Weights of a small transformer language model: a variant of Adam for these matrices.
Each number is 128 + 32 x the weight over its row's rms, rounded and kept within 0 to 255. Layers, rows and columns count from 0. The size above them is the row's rms in percent of the matrix's.

# layer 7 MLP up, 1280x320, rms 0.0378, rows 818-832, columns 0-159
size [131 112 100  91  98  91  85  95 100 111 113  96 113  92 102]
[[208 103 145 117 139 139 124 121 133 175 150 160 111 118 125  98 162  94 123 149 122 160 107 129 114 110 106 120 168 158 182 115 136 116 155 115 112 148 158  86 103 134 148 147  64 120 177  98 131 100 115 110 108 139 105  88 140 106 114 106 122 136 125 111 228  34  81 128 138 179 111  75  89 153 152 178 113 105 105 182 130 204  93 143 110  99 103 220 105 144 111 131 107 121 162 165 125 125 142 139 185 164 169 120 109 127 121 132 124  62 146  68 194  41 206 103  86 115 118 139 129 168 143 111 122 160 109 149 110 118 130 128 119 134 127 153 167 149  82  93 159 161 106 118 109  98 143 149 140  96 143 186  72 114 144 232  84 104  75 222]
 [104 179 155 156 118 195 173 141 120 143 150 154 164  75 117 115 107  95 105 146  84 125 139 160  88 131 165 138  90 144 126 162 114 130 149 146 131 160  32 227  94 165 133 187  88 112 125 174 128 106 170  75 113 117 117 157 111 204 139 110 136 140 114 149 138 156 163 195 177 108 175 134 135  85  85 195 108 164  96  97 140  99  91  84 107 122 137  98 101  66 118 110 115  63 113 114  94 109 167 145  63  78 142  44 175 149 112 103 119 162 148 163 161 171 139 118 138 178  96 148 112  74 180 178 142 132 131 140 179 124 149 105  77 116 163 183  96  72 142 183 169  85 150  86 117  90  60 104 144 169 102 148  80 139 105 123  93 101 157 139]
 [145 129  40  86 152  70 181 126 159 122 181 172 142 160  68 152 152 146 137 123 153 145 108  67  89 117  90  69 142 116 142 142 127 183  78 105 149 122 216 127  96 106 155 156 150  88 153 125 147 167 196 156 101  96 184 137 161 120 166 163  87 134 110 161 140 127 169 145  79 193 159  88 122 124 163 133 138 126  87 148  58 125 104  51 152 121 156 120 115 164 135 129 120 148 202 126 127 179  79 164 121 156  84 113 140 100 132 163 108 124 150 133 150 107 153 118  98 170  95  99 169 114  73 100 117 129 124 178 139  98  92 112 164 156 131 142 120 130  91 131 128 136 166 125 127  69  86 126  90 147 104 119 118 111 124 111  79  99 175 108]
 [175 148 145  96 143 101 178 111 151 134 194 108 120 119 114 154 160 123  93 101 116 102  93 152 127  92  86 110 149  87 140 109 112 179 147 126 136 155  66 130 124 112 127 168 169 157 175 177 199 160 135 112  89 109 179 130  97  99 149 154 119 154 161 153 160 148 141 190 147 176 112 176 118 121 110 143 139 143 162 126 161 150  73  50 171  60 170 197 151 137 183  90  91 114 104 134 114 171 168 154 122 100 101 129 102 118 104 187 116 179 169 138 159 140 177 155 140 141 119  94 129 109 147 110 160 154 106  93 171 126 182 130 116  86  95  55  79 162  65 195 110 112 128 152 136 144 182 135 151  51 133 135 166  95 136 161 170  77 128 176]
 [ 67 115  86 113 148 114 139  87 107 159 139 191 137  46 109 133 127 104 161  98 148 131 116  92 180 106 105 130 116 138 141 117 110 137 178 129 143 169 151 129 183  79 163  80 113 161  59 136 157  93 112 145 125 133 148 135 143 174 136 160 153  86  86 151 108 148  69 152 182 153 139 138 136 149 132 136  95 193 138 178 148 128 121 211 156 162  67  85 186  53 142  35 111  72 165 107 119 138 146 128 160 128 111 151  93 137  91 181 149  93 143 146 126 142 165 152 118 220 132  41 148 163 106 153  83  99 113 148  95 120 152 188 141 200 147 117  90 102 130 124 138 148  99 115  89 113 117 137 141 129 155 116  70 137 164 105 128 166 113  87]
 [143 130 146 124 100 106 153 169 149 161  92 127 136 123 108 114 116 151 139 164 208 115 120 146 122 191  96 107 137 148 123 100 157 142 128  49 132  78 149 129 127 113  96 152 121 121 104 178 165 113 149 168 163  88 168 147 108 145  83 184 129 157 166 185  72 173  76 120 150 103  89 115 188 132 107  92  80 136 125  82 100 115 100 111 171 123 116 119 148  86  67 153  71 103 157  84  90 136 132 154 175 157 147 129  99 116 144  90 112 106 116 100  71 158 110 164 113 170 160 124  35  77 203  99  99 178 106 100 172 144 138 175  74 119 107 158  83  85 149 102 145 164  95  95 143 129 150 139 177  97 100 157 121 101 169 118 109 147 182 125]
 [109  88  45  97 157 122 121  80 119 158 141 142 161 155 157 118 174  67 118 151 132  70 195  89 202 146  81 125 100  85 148 135 181 123 120 126 128 184 161 119 128 114  87 121 132 135 190 125 120 141 147  69 120 199 151 131 145 142 130  93 157  33  91 124 120  88 143 122 121 108  90 172  43  94 130 104 142 157 160 121 121 121 117 162 126  96 140 144  95 134 158 101 159  95  92 137 128  95 127 126 109 151 168 135 131 139 116 138 101 103 154  97 121  73 144 179 128 147 115  72 110 143 161 128 145  93 103 101 173 172  86  98 162 182 142 184 124  74 113 164 143  84 131 133 201  90 157 121 144 111 131 113 147 126 157 133 117 212 114 132]
 [ 68 149 151 124 139 106 138 196 148 186 139 112 127 127 139 169 121 109 120 149 150 159 130 162 139  86 172  93  73 146 129 136 123  80 175 114 123 143 109  97 137 114 144 132 130 150  93 140 107 112 128 171 141 177 123 157 125 133 190 142  93 110 206 161  96 119 115 135 140  98 161 120 147 114 150 136 122 147 154 165 160 160 115 134 128 165 118 138 157 110 162  84  62 112  98 183  82 152 148 153 112 146 110 154  94  78 105 154 144  97 135 158  94 128 137  92 174  93 171 144 116 130 157 186  94 113 166  91 135 108 146 127 142 129  81   6  91 169 145  97 245  86 130 117  88  99 105  90 118 133 116 148 101 153 115 157 178  84 105  86]
 [153 130 164 161 119 136 120 158 168 114 146  85 117 109 122 172 197 153 178 111  84  67  56 169 180 159 131 109  81  99 201 144 102  91  95  60 142 143 141 112 127 109 149 143  97 147 134 114  64 155 172 130 143 134  60 130 143  72 124 118  96 120 137 173 139 171 140 177  81  57 123 152 142 113 124  71 131 117 106 167 142 178 159 134 185 119 140 109 132 150 157 132 102 145 122 167 135 127 151 197 114 138 177 148 162  42 157 122 145 131  89 120 103 127  84  84 177 171  93  74 123 142 141  88 138 137 151 154 100 114 128 110  45 101 100 115 110 170  94  55 183  89 118  91 119  77 116 158 144  95 176 113 191  90  92 117 113 158 159  92]
 [ 76 141 143 155 125 155 123 153 121 136 103 146 135  96 103 179 152 133 114  87 168 142 144  71 174 118  57 158 120 186 109 133 122 175 110 124 135 153 107  89 165 108 162 112  91 116 168 134 106  83  85 127 189  82 118  81 151  89 113 141 112 150 151 114 214 141 124  94 138 129 143 123 120 115 140 113 110 129 117 151  99 136  81 115 159 138 134 131 228 102 111  66 129  97  95  79 132 189 151 119 160 125  90 104  67 147 145 106 112 123 189 127 139 151 100 113 143 108 148 113 106 111 195 129  92 129 152 167 121 131 168  74 209 111 132  66  95  89  75 142 169 145 128 128 107 112  87 108  67 145 145  98  92 183 164 116 153  81  97 174]
 [151 130 175  64 155 123 108 119  97  94 131 153 170 148 117  88 137 102 102  86 155  79  72 138 141 197 119 140 133 141 107 113 124  99 108 179 165 117 132 128 153  92 125 113 105 138 123  51 130  95 177 125 126 190 111  89  98 125 159 137 200 143 103  89 116 101 137 122 112  81  74 124  84 107 111 141 104 105 106 143  99 117 140 117 129 167 128 111 153 143 163 131  82 112  61 129 117 157 111 134 112 142  93 133 127 141 155 138 130 102  89 111  74  74 127 104 179 134 111  89 143 143  93 135 121 137  71  74 169 100 157 204  95  95 137 187 143  66 115  95  86  83  33  99 119  81 116 152 104 147  99 204 122 122 105 156 145 119 133 161]
 [ 74 111 117  50 111 144 176  91 149 111 120 126  85  76 111 179 163 134 138 115 142  90 126  75  93 109 175  98 171 145 127 115 153  94 109  96 124 177 131 149 122 119 175 152 134 135 167  85 142 137 159  94 167 146  79  85 151 138 171 124 143  82 112 154 132 124  50 119  82 107 141 137 168  72 143 110 128 101 111 155  88 109  73  89 139 160 107 116 114  97  83  72 105 135 158 187 153 160 156 176  97 150  96 145  97 194 123 126 130 129  91 113 100 120 172 144 152 145 139 119 124 128 127 217 115 177 118 100 116 161 108 128 176 158  87  87  94 221 128 116 133 126 141 168 148  70 155 135 125 104 124 124  97 142 197 150 156  99 126 139]
 [132 140 127 127 188 122 159 160 165 101 120  68 174 131 134 137 122 141  90 144 111 155 106 171 131 124 155  70  70 143 131  36  83  70 105 159 127 127 127 138 170 129  88 163 132 145 146 187 161 168 120 123 102 102  77  96 104 116 171 157 166 122 155  88 191 166 182  84 147 103 181 128 180 168 129 167  91 112 107 150 117  68 179 106 117 155 100 107 132 131 139 144 100 116  70  85  96 126 101 159 133  37 136 136 129  71 150  79 148 145 120 136 134  65 154 127 140 134 124 124 168  70 146 123 205 162 147 117 164 119 137 133  74 105 116 159 132 153  70 186 244 117  96 139 118 122  70 128 136  98 146 172 122 163 179  94 151 156  78 128]
 [107 189 108 148 148 187 131 122 124 120 149 177 173 129  66 171 121 169 108 143 147 109 113 113 104 173 122 160 121 183 118 132  88 145 159  61 109 100 125 146 139 114  96 121 125 109 139 113 160 108 173 152 124 141 140 124  83 132 180 151  97 129 117 152 159  60  72 137 129 178  74  73 185 158 137 137 151 108 116 102 107 111 141 123 179 135 110  90  76 127 130 159 136 133 100  84  81  97 115 109  97 158 152 105  70 143 109 104 124 139 107 182 100 197 138 113 107 177 151  83 117  97 121 205 150 174 156 109 176 131  55 130 124 129 117 180 115 151  98  94 173 170 137 171  93 142 166 159 131 148  84 133 119  67 149 137 172  89 184 142]
 [ 97 143 176 149 119 128 104 154  97  81 139 132 190 142 153 129 149 147 143  90 139 114 110 122 189 100 119 118 127 183 162 125  73 137 117  87 123 102 151 152 149 159 107 106  86  80 151  72 165 116  56 144  81 122 104 143 167 138 132 137 152 184  62  95 143 115 133  87  71 109  97  97  89 124 156 137 171 121  90 147 139 139 201  90 118 139 121 152  83  97 195  74 131 185 171  76 134  77  97 114 129 133 107 132 177 122 132  77 128 154 129 143 149 153 137 121 139 116  76 134 139 132 129  78 144 131 107 183 165 130 159 150 174 125 117  61 116  40  97 126 101 109 164 143 117 107 117 158  89 157 128  99 148 119 117  66  58 188 116 177]]
# layer 7 MLP down (transposed), 1280x320, rms 0.0339, rows 818-831, columns 0-159
size [123 115 107  95 103  96  86  88  99 115 119  87 114  92]
[[227 102 101 149 145 149 110 105 124 162 124  92  84 140 169 103  95 109  85 194 121 119 125 134 114  85 135 162 202 145 104 127 128 102 161 145 126 138 157 131  67  92 104 110  71 115 193 112 164 194 126 122 141 198  96 105  70 135 108  77 127  98 153 153 152  85  82 132 151 159 129  80  73 138 146 125  99 144 135 126 116 159  84 130  71 135 128 150 107 144 134 131 102 176 144 150 143 100  93 170 153 108 130 120 110 104 133 121 127  47 140  74 156  95 213  92  84 147 149 136 132 172 109  98 127 147  84 104 121 128 118 151 112 125 124 149  92 152  73 102 153 129  90 140 153  98 116 122 129  87 117 198  77 118  99 190  97  82  92 158]
 [161  58 146  91 128 108 115  88  89 114 138 113 102 143 113 129 134 122 116 100 170  83 113  73 132 185 117 134 111 114 147  80 125 152  91 117 117  99 182  76 199 107 129 115 156 155 136  42 153  92  76 122 136 128 134 134 156 108 122 130  99 113 144 149 141  64  98 134 140 152 140  95 160 132 149  84 121 110 128 174 125 145 132 106 130 148 137 154 126 193  81 180 173 110 134 141 136 157  93  59 201 136 102 132 168 139 150 126 155  96 138 123 111  99 122 127  97 118 146  92 179 179  61  96 138 108 118 126 107 166 146 128 197 120 140 118 147 132 113  86  95 108  68 190 133 100 180 150 102 140  85 135 148 144 159 138 149 115 116 125]
 [114 122  71  93 162  90 169 133 123  99 148  72 184 165 121 151 150 105 109  77 188 104 130 153 125 150 119  95 170 166 106  88 128 133  96 148 149 131 121 137 106  82 152 144 134  86 147 123 118 226 175 118 117 128 185  96  75 109 129 163  83 209 112 195 167 131 131 158  69 190 168 113 122 127 177 104 134 120 138  93  65 112 124 110 166 113 116 115 112 125  97 128 110 132 135 164 138 171  99 121 138 150  96 166 168 150 124 161 173 113 107 136 187 103 112 153 109 133 109 153 144 172 120 138 128 109 111 128  88  65 133 103 144 142 132 146 178 155 153  96 126  75 106 108  95 145 146  93  77 183 104 105 106 154 154 155 125 132 142 123]
 [155 172 118  87 150 116 150 173 145 174 117  83 158  83 118 155 152 161 154 157  84 156  55  59  84 119 157  75  94 134 114  65 147 124 126 168 108 204  81 131 107 127  97  86 169 121 126 154  82 126 152 155 156  67 160 123  52  46 109 115 108 140 146 161 136 116 158 133 111 173 137 131 131 107 147 125 128 108 109 138 148 126  56 104 165 133  81 209 126 121 108 117  75 148  94 132  80  48 115 174 135 175  77 139 102 151  74 110 115 119 136 149 218 147 153 120 130  88 165 135 187 176 133 133 161 173 137 108 101 142 119 117 122 168 127  93  57  99  94 168 176 160 184 163  93 136 103 143 174 113 135 112 166 132 115 119 108 140 124 139]
 [ 97 169 142 103  87 120 105  73 138 135 146  79 189 118 158  92 152 128 129 105 113 129 117  83 145  88 163 135 137  71 123 153  98 159  51  67 142 108  73 185 159 113 148 156 107 141 114 114 138  99 180 122 110 108 150  81 158  78 146 131 149 121 155 120  69 166 113  80 102 159 107 185 153 123 142 135  98 158 158 169 151 134 139 112 160 121 121 116 160 102  73 143  68 173 133 132 157 130 153 120 128 132 153 166  88 133 131 217 107 118  90 147 113 177 131 159 114 151 134  90 186 105 142 159  90 158 154 144 110 109 126 141 150 145 118  90  88 116 132  78 111 138 128 166 122 199 155 152 150  77  89 105  97 111 133 152 130 120 118 128]
 [ 97  77  67  93 131  55 161 137 109 131 144 132 140 139  84  88  99 174 154 153 150 134 105 110 127 151  88  88 181  88 159 164 145 143 183 119 228 128 136 164 128 104 124 175 172 119 159 143  77  80 135 139 117 107 118  98 172 173  90 136 127 126 170 170 119 140 113 129 145 109 176 152  35 160  93 134 184  80 138 149  97 113 140 107 117 140 100  61  91 112  99  79 141 115  94  88  97  85  81 172 125 134 102 142  99 136 192 118 118  62 105 109 108 150 164 137 111 160 157 111 123  98 140 102 109 139 156 111 148  65  71 198  78 150 174 111  84  95 101 146 109 140 157 140 193 115 125  95 181 104 128 211  98 130 124  73 158  86 120 131]
 [114 124  95 164 103  95 113  89 140 121 188 140 170  96 112 139 156  95 119 157  84  98 195 146 144 135 155 103 122 119 145 148 115 137 130 100 169 150 117 144 135 136  92 153 166 136 136 174 134 143 137 104 109 172 115 205 152 129 114 155  57 105 132  97 141 144 128 149 133 151 136 161 132  47 170  89  89 175 119 118 172 115 190 204 151 127  53 107 122  99 159 109 158  49 127  55  63 158  93 147 101 151 123  83  92 132  94  91 133 127 129 186  41 170  84 194 185 209 140  87 110  91 107 109 133 145  69  94 107 128 164 131 130 141 183 168 114  84 163 164  89 144 131  77 126 118 196 155 139  72 195 132 123 141 154  87 128 150 121  94]
 [122 108 169 101 119 103 110 164 197 125 137 157 100 171  58 104 102 115 124 102 111 181 124 156 122  68 151 117 132 156 140 151  98 101 194 139 132 141 171  97 173 120 144 135 153 156 134 114 127 160 137 147 109 122 103 111 109 137 164 171 108 103 137 132 166 181 101  87 148 124  46 129  99 134  51 142 155 129 141 154 137 165 129  91 147 141 141  92 157 120 113 177 143 103 102 136 121 112 124 165 127  88 117 218 136  96 115 118 168  95 133 136 109 118 142 159 141  82 144 108 146 188 148 182 196 123 153  79 137 195 137 116 157  54 158 104 165 150 148  89 188 111 137 137 107  84 120 132 153 101 136 141 131 128  71 109 165 119 108 125]
 [ 90  79 126 138 125 101 124 127 117 169 110 197 114 150 120 115 143 119 109 150 123 202 210 137 143  98  98 180 140 145  87 131 170 133 163 179 130 132 129 117 159 135 170 170 127 165  81 115 145 114 104 160 132 165 169 113 123 193 112 121 124 133  86 110 133 135 111  98 218 181 139 151 136 176  80 154 110 136 145 143 100  95 114 123 101 117  59 106 112 101  79 133 141  63 124  96 148 150 144 112 141  94 107  88 109 171  93  66 123  84 184  93 148 130 181 123  54 162 117 119 169 109 141 143 115 134 138 108  91 166  55 139 144 146  93 109 171 136 138 175  99 148 181 140 137 175 169  94 156 169  69 126  97 154 183 200 129 117 134 135]
 [113  87 138 106 140 159 102  82 140 152  71 128 115 122 100 150 133 151  72  70 179 144 115  89 143  72 100 183 114  91  92 119 109 131 108 114 168 153 131 112 148  68 133  85  94 121 158 147  56  98  84 114 131  76  97  94 135 138 155 117 181 123 185 126 153 140 174 135 160  80 162 127 127 106 151 117 136  63 150 161 126 100  66 104 133 138  70 140 143 143 120 157  78 177 143 139 139 151  63  95 134 156 123 182 124 144 193 157 117 183 143 126 114 137  98  99  95  89 122 162 134  76 144 141 118  41  84 123 158 185 125 112 167 195 108  92 158 140  81 117 143  90 146 177 134  71  99 109  89 121 150 118 126 129 149 131 135 126 109 128]
 [128 157 102 120 152  76 123 110  66 108 169 140 162 114 134  94 102 147 121 106 151 131 107 140 194 151 105 107 132 102 116 110 147 102 109 119 197  54 144 129  95  42 131  52 138 118 156  74 128 125 167 169 146  89 124 113 162 117 108 160 135 146  70  97  93 115  81 133 143  93 100 110 116 118  89 143 139 135 127 163 151 100 130  98 157 127 125  97 153 132 203 178 174 144  94 149 115 118 101 141 141 112 133 130 138  60 182 132 144  92 103 120 102  79 139 110 185 102 190  19 140 156  91  86  94 103  84 136 201 155 143 186 179 121  81  94 175  83 162 126 151 146  80 201 105  49 140 132  92 117 146 174  57 112 112 169 124 142 115 109]
 [153 157 120 130 167 108 141 104 116 186  93 125 125 155 117 123 148 120 143 128 102 130  95 119 107 107  94 154 113 156 151 123 105 144 162 188 108 115 126 107  96 126  94  81 100  97 102 143 121 190 108 165 159 199 108 105 152 138 107 103 155 144 130 115 141 128 105 116 152 180 152 191 103 148 255 137 154 116 127 132 132 137 151 106  79 134 146 106  91 170 174 114 114 134  87 101 160 139 166 201 136  81 184 163  78 109 205 174  69 111 125 106 122 114 154 104 105 135 140 137  79 136 134 120 100 148 192  59 109 122 176 124  78 141 147 136 167 102  96 191  98 168 134 129 134 184 148 114 168 181 144 167  81 129 121  76 114 158 148 108]
 [142  79 131 160 115 121 113 162 173 105 107 114  84 113 114 161 122 136  65 153 146 171  73 137  99 146 187  88  58 145  92  91 111  67 143 158 135 103 155 126 129 135 149 104 144 114 127  57 184 154 129 134  48 105  90 175 148 165  89 197 168 146 173  98 154 128 141  93  97  78 135 120 141 141 120  64 147 122 102 160 121 125 174  98 127 110  61 107 150 144 168 108 147  83 150 127  97 114  76 123 145  94 113 159 142  73 109  79  86 120 206 167 126  99 126  88 139 121 108 121 143 138 109 131 169 179 160 104 148 131 122 155 111 153 138 145 144 116 123 156 103 151 110  79  56 176  86 135 130  83 187 119  77  99 135 104 121 144  83 133]
 [142 134 165  96 172  79 124 108 101 110  83 152  76 151 159  65 185 135  95 187  92 142 129 113 110 110 115 132  47 150  97 139 117 136 102 138 161 196  88 170 132 147 164 181  99  89 152 155 128 154 159  97 155  98 117 158 145 168 101 155 137 118 133 161 114 131 142 185 139 133 161 131 130 109 127 122  64 125 148 149 112  65 133  91 121  97  69 116 144 103 132 177 128 138 152 135 100 175 144 146 146  86 149  93  72 133 105  61 144 156 122 157 201  77 168 156  84 146 110 139 180  66 172 136  74 168 101 140 135 135 113 177 145  95 107 167 137 108 112 140 144 114 153 153 113 173 141  75 102  82 103 166 131 139 149 150 147 123 105 116]]
# layer 7 MLP gate, 1280x320, rms 0.0383, rows 819-832, columns 0-159
size [110 101  96 104  95  89  94  95 113 106  97 107  95 101]
[[123 146 118 132 143 137 145 113 157 197 144 176 125 124 233 122 116 143 115 124 154 111 165 102 139  82 130 105 148 123 120 178  81 102 198 139  88 109  96 147  98 169 177 166  80  77 161 105 130 180 188 128 144 104 122 109 119 109 162 140 136 182  91 137 140 111 128 108  99 167 140  95 156 109 132  96 111  95 182  78 110 117 122 134 151 112 135 125 101 145 149 111 123 180 127 137 115 106 124 115  82 160 131 146 118 126 137 148 129 139 108 167 160 129 150 138 161 101 164 168 142 110 221 134 100 125 128 177 172 146 115 160  72 108 104 101 140 155 129 104 133  99 145 104  83 158 104  88 139  95 168  77 109  91 165 134  77 169 133 154]
 [138 133  82  58 180 111 158  89 154 132 142 121 127 181 142 157  89 133 152  67 103 132 145 167  98 142  88 114 129 149  30 117 134 135 112 178 123 102 148 174 145 138 135 139 151 119 204 117  76 131 124  70 170 160 154 164  93 133 150 147 191 165 133 133 139 152 155  69  73 133 122 171 147 157 133  89 114 131 133  88  62  76 139 133 167 169 128 109 101 127 133 151  94 162 139 136 183  93  82 161 147 122 112 117 166 167 116 147 159 119 144 195 106 151 146 132 158 209 106 128 132 119  92 145 175 139 128 137 148  97 121 113 162 127 180 115 196  99 163 140 128  80 113 104 122 128 153  91 128 108  66 104 149 148 128 128 173  97 152 178]
 [150 129 138 118 145 113 149 137 141 110 160  63 127 151  87 141 135 125  98 137 152 131  93 163 196  99 129 144 141 174 139 141 130 173 148 143 155 153 127 141 128  14 107 113 152 163 171 172 154 162 144  96 105 164 166 108 140 111 102  45 127 140 156  85 146 153 115 143 131 144  67 145 113  94  79 144 136 181 112 123 135 118 168 145 116  86 137 125 146 129 147 142 166 100 131 143 118 132 125 128 100 117 139 127  28 114 105 192 131 171 161 153 110 139 107 204 153  85 129  34 122 140 124 121 106 143  56 155 169 126 160 188  84  83 163  62 103 168 106 117 106 164  74 151 130 158 202 143 141 126  84 117 152  52 159 174 133 121 119 129]
 [145 143 117 149 126 157 119 165 102 114 128 111 194 171 114  84 127 174  95  92 123 215  82 204 144 199 122 148 148 165  94 156 137  98 153 117 135 104 129  84 101 108 147 121 101 169 167 124  88 140  93 101 108  97 155 192 115 104 142 119 139 185 154 150 149 122 118  81 116 162 111 172  75 123 123  83 144 101 135  66 106 109 158 109 104 111 145 110 119 138 173 124 112  88 127 110  92 123 129 123 106 141  88 114 154 101 118  88 144  98 152 130  86 100 143 183  64  90 145 178  90 106 118 184 103 156  45  46 204 127 151  89 104 121 160 146 150 158 150  72 124 109 151  54 154 122 152 127 151 132 105 125 142 166  88  99 125 118 143 222]
 [148 129 156 183 105  91 118  96 168 139  49 131 164 108 157 135  79 153 107 117 176 130 200 164 133  92 147 121 144 147 141 134 125 153 144 103 127 153 121 140 180 158 112  92 156 182 127 162 142 150 128 149  89 133 169  92 126 117 122 113 100 127 138 106  97 172 160  78  76  78  90 128 137 109 130 129 126 112  95 132 129 117  73 112 106 129 137 130 116 163 114 150 110 148 142  79 187 130 124 127 125 141 134 124 125 160 171 141  87 167 100 145 105 118  92 184 124 160 129 118  77 141 120 104 167  97  68  54 100 134  86  97 132 132 138 145 162 101 112 101 176 141  30 169 179 123 141 182 151 121 164 132 165 117 116 137 110 218 123 180]
 [151  94 108 163  95 148 108 122 124 108 146 133 102  85 108  98 139 146  90 156 117 150 172  96 109 116 169 107 171 137 144 141 143 125 187 170 123 176 125 140 131 144 121  91  99 108  55 147  89 125 117 100 137 155  86 101 134 101 107 164 123 157  95 137  96 131 145 124  70 143 157  59 150  36 137  87 194 131 134 171 240 100 207 145 146 133 119 136 100  91 103 122 162  99 134 106  86 118  94 170  85 142 106 173 137  92 146 167 105 185 125 200 123 186  87 177 171 145 120  96 149 121 133 153 171 155 145 114  91 109 122 185 161 159 128 175 101 127 127 146 127 137 148  52 139  95 128 129 111 150 126  90 162 124 120 132 174 182 120 137]
 [171 138  87 104 166 100 105  85 122  81 162 126 104 112  70 129 202 130 138  56 100 165 164 130 129  62 114 112 146  97 163 130 121 170 171 122 122 151 186 102 161  83 117 118  82 147 122 119 136 135 154 151 117 136  96 101 100 127 122 127 143 106 109 119 120 108 149 101  93 166 138 146  93 176  92 167 129 122 155 146 130 120 134  97 110 125 119  26 137 127 132 129  95  83  97 168 106  44  93 172 108 127 119 185  59   0  62 144 125 109 158  80 130  75 193 183 144 164 123 106 108 135 116 128 163  87 141 138 154 112 153  87 181 106 172 138 156 181 155 176 129 173 142  95 115 112 167 124 129  65 108 113 158 129 124  95 143  82 100 120]
 [ 88  94  95  88 106  86 106 109 118 103 137 150 120 141 123 157 166 130 121 107 145  85  70 193 102 106 186 166 175 108 112 134 134 112 125 128 112 156 163 109 158  61  99 123  98  64  91  94 142 139 100 139 131 139  67 123 141 155 187  89 192 126 233 115 146 188 141 133  96 135 167 135 134 152 121  85  90  81 133 126 209 117 112  67 157 147 177  88 136 176 199  72 127  61 105 144  93  98 167 145 183 148 102 184 147 121 124 139 112  99 159 122 150  91 135 148 162 126 141  91 130  99 136 126 132 133  76 139  79 148 182 176 152 105  53 124 123  82 117  92 136 128 162  67 127  91 116 173 120  91 168 125 148 143 100  87 131 100 104 127]
 [149 165  50  91 128 106 141  61 156 133 173  79 102 165 165 112 150 112 130 144 130 143  92 137 115 174 168  97 147  96 118 136 149  95  99 147 111 136 183 188  96 171 117  95 160 116  82 112 147 151 192 115 156 192  79 113  75 137 130  87 142 112 115 154  80  63  77 130 103 130  95 116 110 155 109 113 136 163 154 162 140 140 159  94 141 142 139 150 135 118 145 131 138  82 115 206 100 118 113 121 161  71 107  91 130 107  96 122 165  83  80 118 151 126 138 148 134 146 129  96  98 126  69 104 119 155 141  81 114  67  79 113  89 122 132 170 188 136 148  54 110 115 119  86 128 139 175 166 170  77  96 101 174 123 134  87 203 121 128  82]
 [104 133 107 138 128 120 118  99 128 126  99 107  94 108 173 134  86 140  96 129 101 168 140 114 186 168 150 185 137 182 123 179 175  96 185 188 200 127 173 152  86 129 103  68 135 128 147  74  83 126 106 161  83 202 174 144 147 171 156 122 133 123 117 119 106  96 136  68 130 131 105 132 144 170 107 157 162 134 140 143  99 112 151 117 156 105 156 126  94 121 123 128 130 143 195 148 147  89 144  87  98 132 140 119 155 149 100 153 121 178 129 122 128 169 181 140 189 102 123 122  85 160 115 147 176 120  59 176 155 179 125 193 156 185 113 125 151 129 230  59 155 137 124 125 143 110 119 141 131 187 136 101 121  90  87 158 129 120 115  78]
 [104 113  86 134  99 153 129 128 131  76 130 125 119 104 164 166 160 155 176 134 154  70 105  98 151 160 143 100 139 113 111 118 175 133 110  89 140 131 137  95 134 120 165 131 170 122 157  74 166 134 187  87 132 109  96 150 161 132 125 161 122 143  70 184 123 114 109  82 101 126  89  57 121  67 130  67 178  98 144 190  93 196 151 132 163 145  96 102 157 106 104 110 108 153 170 145 165 106 138  79 126 168  84 101 155 178 114 110 154 107 103 139  93 144 135 164 159 102 146  81 139 129 119 198 158 150 105 141 112 148  50  85 160 143 130  90  95 169 155  77  88 115  90 166 104 118 134 129 130 104 163 103 157  90 205 128 139  96 107 216]
 [160 131 123 126  71 126 155 171 244  70 163 108 179 173 156 201 109 131  89 113 160 136 159 125 114  58 138 133 126 170 159 121 126  39 143 129 128  38 157 149 105 143 111 129 120 169 130 215  97 124 125 150 136  65 117 142 136 154 121 131 144 151 135 112 162 119 149 121 141 133 149 137 187 169  86 125 123 100 149 107  48 160 127 113  61 144 119 141 139 126 118 153 131  98 112 129 142 141 154 177  92 158 122 142 114 107 130 129 173 161 208 179 117  97 111 131  82  56 166 141 144 110  59 111 102 105  82  94 156 100 128 159 167 130 151 184 162 132 135 145 165  64 128 123 122 156 133 168 117 123 139 167 122 152 143 144 165 120 103 153]
 [146 137 122 178 125 192 165 134 143  79 142 192 135 139  78 115  69 116 126  95 116 142 169  95 191 115 121 102 121 189 101 139 114 163 135  68 135  93 114 102 131 102 104  97 161  99 121 108 153 117 130 140  83 149 151 152 133 170 159 111  69 127  97 153 141  92  81 107 121 162  84 101 137 136  64 125 134 143 103 133 132 170 141 110 163 186 164 106  66 157 133  88 157 135 137 135 188  92  96  70 121 175  88 104 125 192  87 181 158 125 133 160 124 172  90 130 154 105 164  80 134 170 103 193 160 136 103 107  97 151  81 129 145 156 103  76 123 136 141  71 147 117 171 133 107 117 201 171 179  95 107 100 111  71 134 153 137  74 157 126]
 [152  84 124 116 122  42 139 109 107 100 171 148 118 149  90 109 162 132 169 135 101 171 174 132 140 136 143  98 149 148 151 139 121  81 160 153 122 154 129 123 167 157 101 135 149 178 124  49 124 157  97  51 147 160 136 142 141 139  90 101 174  70 110  59 121  99 141 149 141 147 118 146 135 121 115 109 113 147 137 117 107 170 128 178 109 121 182  99  81 151 117 136 118 139 137 105 146 118 105  93 149 160 105  87 168 143  79 101 144 130 184  73  93 122 172 142  98 181 100 103 134 134 123  73  55 123 103 148  75  91 129 174 132 151 150 140  81 166 115 174 125 135 148 128 114 121 107 184 126 177 164 141 170 112 129 153 109 132 151  94]]